Each number is 50 + 15 x the weight over its row's rms, rounded and kept within 0 to 99. Layers, rows and columns count from 0. The size before them is the row's rms in percent of the matrix's.

# layer 7 MLP up, 256x64, rms 0.156, rows 103-128, columns 0-63
088:35 68 34 60 27 59 53 41 37 50 33 67 76 62 48 47 48 31 77 76 46 46 58 63 27 27 64 65 68 46 49 59 47 57 30 65 47 56 58 27 25 67 42 63 53 59 35 33 09 67 29 42 76 49 60 77 39 54 50 49 54 42 48 44
103:61 34 46 63 35 82 43 38 54 49 70 48 59 52 76 42 45 63 29 28 31 68 59 52 67 47 48 55 50 55 54 51 64 43 69 47 49 58 47 72 38 56 52 34 56 27 77 51 72 51 64 80 69 49 30 38 47 55 24 47 75 94 63 56
111:54 40 40 37 38 41 15 51 62 52 66 32 57 88 30 41 71 51 52 58 48 51 26 52 35 35 47 60 36 67 75 29 45 58 49 64 48 53 50 63 58 79 52 34 42 66 16 86 38 44 25 47 40 57 38 50 40 39 37 68 70 49 44 45
088:51 35 48 30 04 60 48 62 31 51 76 36 37 42 51 34 31 57 53 40 31 54 64 51 66 62 37 41 71 37 48 37 48 24 36 65 30 49 77 44 25 55 40 79 66 45 28 44 53 27 39 55 44 54 50 20 31 59 44 62 41 40 42 46
086:52 67 36 27 41 59 54 52 70 78 59 62 39 53 59 52 53 62 57 61 33 67 54 33 52 51 67 28 28 60 46 28 47 38 57 50 55 56 69 40 42 46 45 55 65 07 24 58 60 98 42 61 75 54 38 64 56 70 53 51 45 62 67 69
107:37 31 44 41 56 68 51 77 57 55 50 58 46 59 60 69 16 70 56 52 51 15 50 37 35 50 43 51 55 52 24 21 59 48 73 65 70 29 71 70 31 39 29 40 46 61 36 52 35 47 16 44 37 62 55 55 52 66 64 56 34 71 62 61
103:65 50 19 52 73 58 80 47 49 61 39 47 16 50 23 39 45 49 69 40 70 58 64 54 73 21 53 47 37 81 65 46 33 41 79 54 58 58 49 52 34 50 53 36 44 49 49 49 51 21 53 62 66 55 48 44 71 25 61 82 58 58 48 47
095:59 76 51 42 25 42 68 47 45 39 52 49 74 56 38 50 41 40 94 35 85 32 50 40 57 56 43 52 38 60 66 40 60 46 42 45 48 45 30 26 56 55 26 51 42 53 43 32 78 64 20 43 50 56 51 47 50 41 28 30 57 63 49 90
116:27 58 35 39 51 48 65 63 37 83 51 49 51 59 63 48 58 53 75 48 28 66 67 62 39 74 55 49 39 64 64 28 32 66 69 31 53 67 55 54 39 54 62 84 58 51 46 74 54 18 48 56 75 70 50 68 55 41 59 35 55 68 19 43
114:46 50 19 44 56 64 30 59 54 50 75 69 59 70 63 64 55 48 37 53 29 54 40 69 41 50 44 49 39 66 63 36 49 39 68 50 72 96 40 22 50 68 37 64 36 70 36 60 70 51 56 39 48 29 28 36 78 45 43 57 62 24 44 55
084:39 39 40 58 56 59 53 26 82 40 38 36 39 45 56 48 26 33 69 76 42 63 59 62 40 59 52 66 31 51 12 38 43 51 07 61 53 57 39 47 31 47 64 50 56 44 53 67 75 46 43 30 38 45 46 50 50 43 44 41 39 52 14 80
102:56 38 32 51 48 64 45 24 47 69 54 30 47 40 32 37 43 64 67 60 42 56 81 64 70 64 57 48 39 51 52 34 33 55 76 72 28 71 47 67 60 50 70 78 62 41 52 58 53 67 60 60 58 24 72 28 65 37 37 29 53 62 78 65
110:37 45 61 54 72 31 22 63 43 22 78 32 36 27 38 61 67 79 32 59 69 50 31 45 50 71 22 64 49 69 57 33 62 72 48 47 50 57 59 48 39 56 55 59 27 46 57 60 40 50 47 46 46 30 49 56 47 46 10 55 67 69 66 39
105:28 70 45 32 61 72 37 62 30 57 59 52 49 23 36 57 39 40 35 42 48 44 37 64 45 70 66 45 42 52 57 28 73 66 62 39 50 40 31 49 68 64 26 66 55 36 52 85 30 46 35 64 47 42 85 66 35 30 52 69 39 66 30 45
108:60 89 25 80 53 28 30 33 40 42 52 49 64 25 32 65 44 82 48 48 72 35 27 37 65 58 49 80 39 54 56 56 71 43 56 46 51 74 36 42 53 64 34 52 59 51 72 43 49 52 57 63 40 68 45 59 57 40 40 82 50 55 35 48
106:26 64 58 69 15 54 36 34 77 63 52 48 22 36 62 50 50 65 46 49 49 16 47 27 75 59 46 50 24 71 44 39 46 69 52 31 54 38 22 39 58 62 40 46 39 62 45 46 31 37 62 52 11 41 46 46 58 59 48 68 41 54 41 60
089:59 71 25 52 40 53 32 65 62 23 63 76 56 50 65 63 43 66 49 38 52 33 78 56 51 42 29 46 75 52 35 17 73 52 40 53 45 77 43 35 72 46 39 71 64 54 62 26 65 33 32 53 68 63 42 58 70 49 38 49 67 63 66 50
103:67 25 77 66 33 84 50 44 63 58 56 39 62 31 40 43 69 61 64 54 30 50 70 50 45 50 54 56 42 52 67 29 31 32 61 56 35 47 71 41 63 48 51 37 45 45 76 68 58 32 40 29 56 21 35 55 48 41 55 70 72 74 55 20
082:72 57 42 25 41 55 53 80 64 47 55 59 64 49 50 70 40 31 59 44 67 74 33 34 39 34 82 66 51 53 34 64 61 83 44 54 53 54 56 46 46 59 45 25 61 74 77 48 61 62 52 62 75 48 41 57 52 82 64 70 33 30 58 63
103:54 50 12 51 40 40 52 80 59 87 42 59 92 65 45 51 51 53 44 39 40 37 64 36 64 55 42 56 21 41 71 52 63 37 40 36 60 58 39 73 62 57 44 46 51 52 43 47 44 31 49 31 52 31 43 38 56 73 29 44 59 46 23 77
097:69 45 50 60 52 69 42 44 85 65 47 59 63 51 40 37 25 49 65 47 31 35 45 47 28 29 25 73 67 65 44 55 42 72 63 55 68 23 58 53 58 55 51 66 79 44 55 73 39 74 63 42 59 14 51 38 35 48 31 54 41 54 27 41
103:58 69 59 50 59 53 62 43 37 48 50 46 33 54 63 46 45 63 55 95 70 41 39 50 56 62 53 76 30 56 56 67 34 68 34 36 66 29 47 78 15 40 66 52 27 47 69 64 50 43 45 44 37 60 37 47 56 21 43 14 67 63 60 48
104:59 66 56 48 50 64 47 50 49 57 62 43 40 34 44 35 32 54 72 52 63 43 39 04 62 82 48 34 57 66 39 60 60 46 46 54 29 38 52 41 45 38 39 48 36 15 50 24 28 38 26 43 47 53 88 32 67 60 47 46 71 27 55 41
097:36 53 53 71 34 50 66 66 43 80 38 75 38 68 70 56 54 57 75 26 68 52 65 71 69 34 30 59 54 66 41 48 38 57 44 56 41 23 55 60 29 59 52 35 55 38 73 58 58 57 88 56 65 37 39 50 68 52 20 47 37 50 68 59
085:38 37 57 46 26 42 72 50 65 46 24 20 53 56 49 66 81 50 55 41 37 23 71 46 58 47 39 54 62 33 39 17 43 44 47 53 31 63 71 33 51 36 39 45 49 30 25 39 45 44 24 41 20 59 70 71 50 45 42 37 31 38 47 64
103:52 51 69 49 70 43 48 48 64 59 55 62 39 39 45 51 29 67 78 33 26 26 56 64 65 46 52 66 40 39 50 48 16 67 23 51 66 59 41 32 55 62 66 61 46 57 40 40 24 31 51 22 46 55 68 49 24 82 68 54 21 56 61 56
# layer 7 MLP down (transposed), 256x64, rms 0.16, rows 103-127, columns 0-63
094:44 39 62 55 47 54 50 24 97 33 41 50 21 34 52 33 41 54 35 44 40 60 67 49 38 63 49 48 28 57 58 65 93 40 48 53 46 42 71 54 53 38 26 62 41 37 66 67 65 57 57 51 35 82 55 32 45 33 36 51 53 67 69 37
097:64 37 28 44 44 34 55 74 46 75 24 27 59 57 54 45 46 73 53 34 60 44 54 43 41 51 50 57 32 43 85 53 49 49 39 40 27 50 51 34 55 54 60 53 72 14 61 52 43 65 46 46 60 49 48 42 53 49 48 35 50 92 46 02
122:45 36 47 66 56 77 45 68 55 35 24 63 54 36 76 59 55 28 34 56 34 35 59 64 48 48 51 54 67 47 32 41 63 75 18 39 34 35 70 77 39 58 52 47 47 47 91 39 48 45 58 25 63 54 34 44 27 38 42 74 63 54 38 47
087:52 27 25 60 71 65 39 41 38 44 35 61 67 23 60 52 42 44 47 51 55 40 61 38 50 53 32 54 67 40 55 51 36 41 61 71 55 11 33 48 56 47 47 53 62 43 43 45 53 35 52 29 35 38 26 00 54 71 49 71 45 60 68 69
095:46 41 48 52 61 24 61 41 54 36 69 40 41 58 51 50 59 51 38 78 70 37 53 50 41 36 49 62 71 36 38 39 43 27 29 48 06 26 47 32 43 30 45 34 34 36 53 52 51 59 61 49 73 23 09 64 66 51 45 44 51 60 30 32
086:61 42 51 72 43 20 66 24 42 57 42 70 67 39 62 29 59 43 22 57 41 57 48 54 65 34 11 53 49 52 59 46 34 46 52 74 17 73 35 43 42 65 60 71 64 41 56 42 70 64 69 31 29 38 47 60 55 31 42 70 55 44 44 59
112:57 33 63 50 30 38 44 51 30 51 35 44 55 64 32 41 48 33 57 59 67 59 31 38 39 57 37 17 58 53 77 67 59 45 47 71 32 42 70 40 55 37 56 84 57 37 30 47 27 81 19 56 36 57 37 44 79 64 66 46 47 45 67 37
107:36 61 36 58 66 22 37 39 63 48 19 37 51 71 68 56 43 42 52 67 50 42 55 37 86 64 66 63 55 37 39 69 34 43 56 52 65 39 46 42 44 41 22 49 59 91 66 32 46 42 47 46 49 59 52 57 65 41 48 06 28 55 40 44
120:41 59 10 53 53 48 26 53 63 45 64 37 68 29 30 45 63 46 38 47 71 35 37 41 58 49 63 52 31 70 56 52 58 36 32 58 48 72 56 39 95 40 45 17 68 37 37 26 68 52 46 43 42 42 63 50 39 62 48 57 55 35 57 19
119:72 40 63 43 38 64 77 45 16 63 45 59 49 34 43 49 34 70 62 60 84 46 67 51 54 24 37 62 52 59 34 56 82 44 32 52 25 39 32 72 55 52 22 36 47 30 55 60 37 58 55 49 51 66 31 60 34 60 57 30 40 60 47 28
097:63 24 68 84 40 74 58 34 38 39 37 68 42 42 62 37 48 62 52 70 52 38 75 53 49 78 51 62 39 27 26 29 57 46 72 55 54 38 40 46 48 55 33 65 43 52 48 86 44 65 56 58 83 55 37 55 36 43 34 51 67 43 23 48
106:36 63 69 68 48 54 67 52 50 25 39 61 52 24 24 40 46 40 39 55 58 70 76 49 33 53 50 42 67 81 49 70 57 42 28 27 41 53 39 41 57 52 77 60 62 30 48 36 63 67 59 65 35 31 83 58 56 77 66 43 56 56 36 28
104:57 36 50 49 55 50 66 53 45 66 70 59 53 35 75 63 53 59 59 43 43 39 40 12 35 68 61 41 13 39 28 47 52 70 48 49 63 54 64 44 26 25 42 35 69 48 66 80 58 30 46 32 50 43 59 35 29 35 36 48 44 34 17 65
101:51 54 33 64 57 63 57 62 45 64 47 31 47 78 65 42 24 22 48 60 38 47 52 50 37 23 41 40 62 39 45 48 43 31 55 44 35 64 59 59 49 36 75 77 64 32 30 15 52 53 35 56 62 26 41 60 49 65 60 48 60 85 79 35
116:38 57 61 22 69 35 84 75 56 37 46 46 53 51 50 34 74 24 69 56 56 34 36 46 49 80 38 37 76 34 46 58 45 45 51 56 39 44 70 42 51 48 57 38 47 42 35 57 42 70 54 24 32 34 24 63 49 41 85 46 52 78 49 58
108:61 59 86 35 62 65 49 52 62 69 46 59 47 50 77 44 48 64 39 75 43 55 71 72 42 32 33 42 55 64 74 63 44 54 65 49 16 56 20 45 53 66 28 61 62 43 40 44 60 76 19 54 51 60 41 57 47 83 48 62 54 62 66 52
075:53 75 68 34 41 64 61 70 37 55 57 34 36 44 59 44 59 45 68 41 57 68 82 37 60 56 56 47 38 62 53 58 38 41 62 62 50 59 36 92 67 27 61 49 12 36 32 46 51 31 63 35 47 33 77 68 59 73 47 36 59 68 57 39
101:48 43 40 68 89 43 60 36 73 51 47 54 42 38 44 54 30 19 54 47 77 37 56 67 41 41 35 23 54 41 42 57 54 39 16 34 47 41 63 57 50 51 59 53 61 50 64 43 40 46 36 15 59 72 66 68 60 60 47 61 26 61 39 86
065:83 59 58 87 55 37 49 60 37 93 54 54 61 49 50 45 45 36 84 24 49 46 32 56 67 50 30 41 42 50 28 57 30 60 52 62 40 45 34 70 50 77 59 51 26 39 54 51 48 67 48 75 57 37 68 61 66 53 61 36 66 60 43 56
088:41 41 64 50 33 71 61 56 21 60 84 42 55 62 56 56 32 69 56 50 41 69 62 69 80 42 63 56 56 52 16 64 45 42 39 63 48 24 29 45 39 41 52 42 59 43 37 59 69 51 31 25 63 52 24 57 42 69 45 68 50 62 85 43
099:69 52 42 72 28 58 43 40 34 46 51 27 49 68 67 46 63 49 45 41 57 54 39 54 66 45 65 43 72 32 47 50 49 60 72 65 50 70 46 51 59 51 35 50 38 82 16 38 45 99 38 76 56 72 38 33 57 35 55 72 36 48 51 60
091:35 45 46 73 46 64 46 86 24 65 40 58 36 67 71 58 62 82 54 56 48 56 70 74 62 54 24 66 56 44 49 58 39 62 89 56 44 20 51 52 59 49 19 51 23 48 50 67 64 65 49 68 58 67 55 45 56 34 54 60 64 55 45 44
097:61 33 50 44 42 64 50 35 10 52 55 45 49 72 68 69 19 48 34 35 24 47 46 48 60 48 28 70 47 19 33 54 45 53 35 76 29 34 53 61 58 69 68 38 29 53 42 52 64 56 75 39 48 66 48 49 32 69 37 66 51 54 75 48
117:86 34 04 42 33 48 57 26 70 42 68 34 54 83 43 53 61 22 39 38 54 72 50 55 39 36 70 53 65 55 44 64 57 45 26 54 26 31 52 29 37 41 64 58 57 53 61 45 47 52 49 50 43 57 47 33 47 58 57 74 66 47 72 55
088:28 32 66 73 69 55 43 94 26 42 40 55 35 39 52 33 54 44 46 34 59 44 68 74 40 38 12 28 52 45 49 67 28 47 51 23 46 27 52 56 48 73 36 37 51 48 77 55 43 57 52 51 42 57 34 36 27 61 47 65 60 46 43 48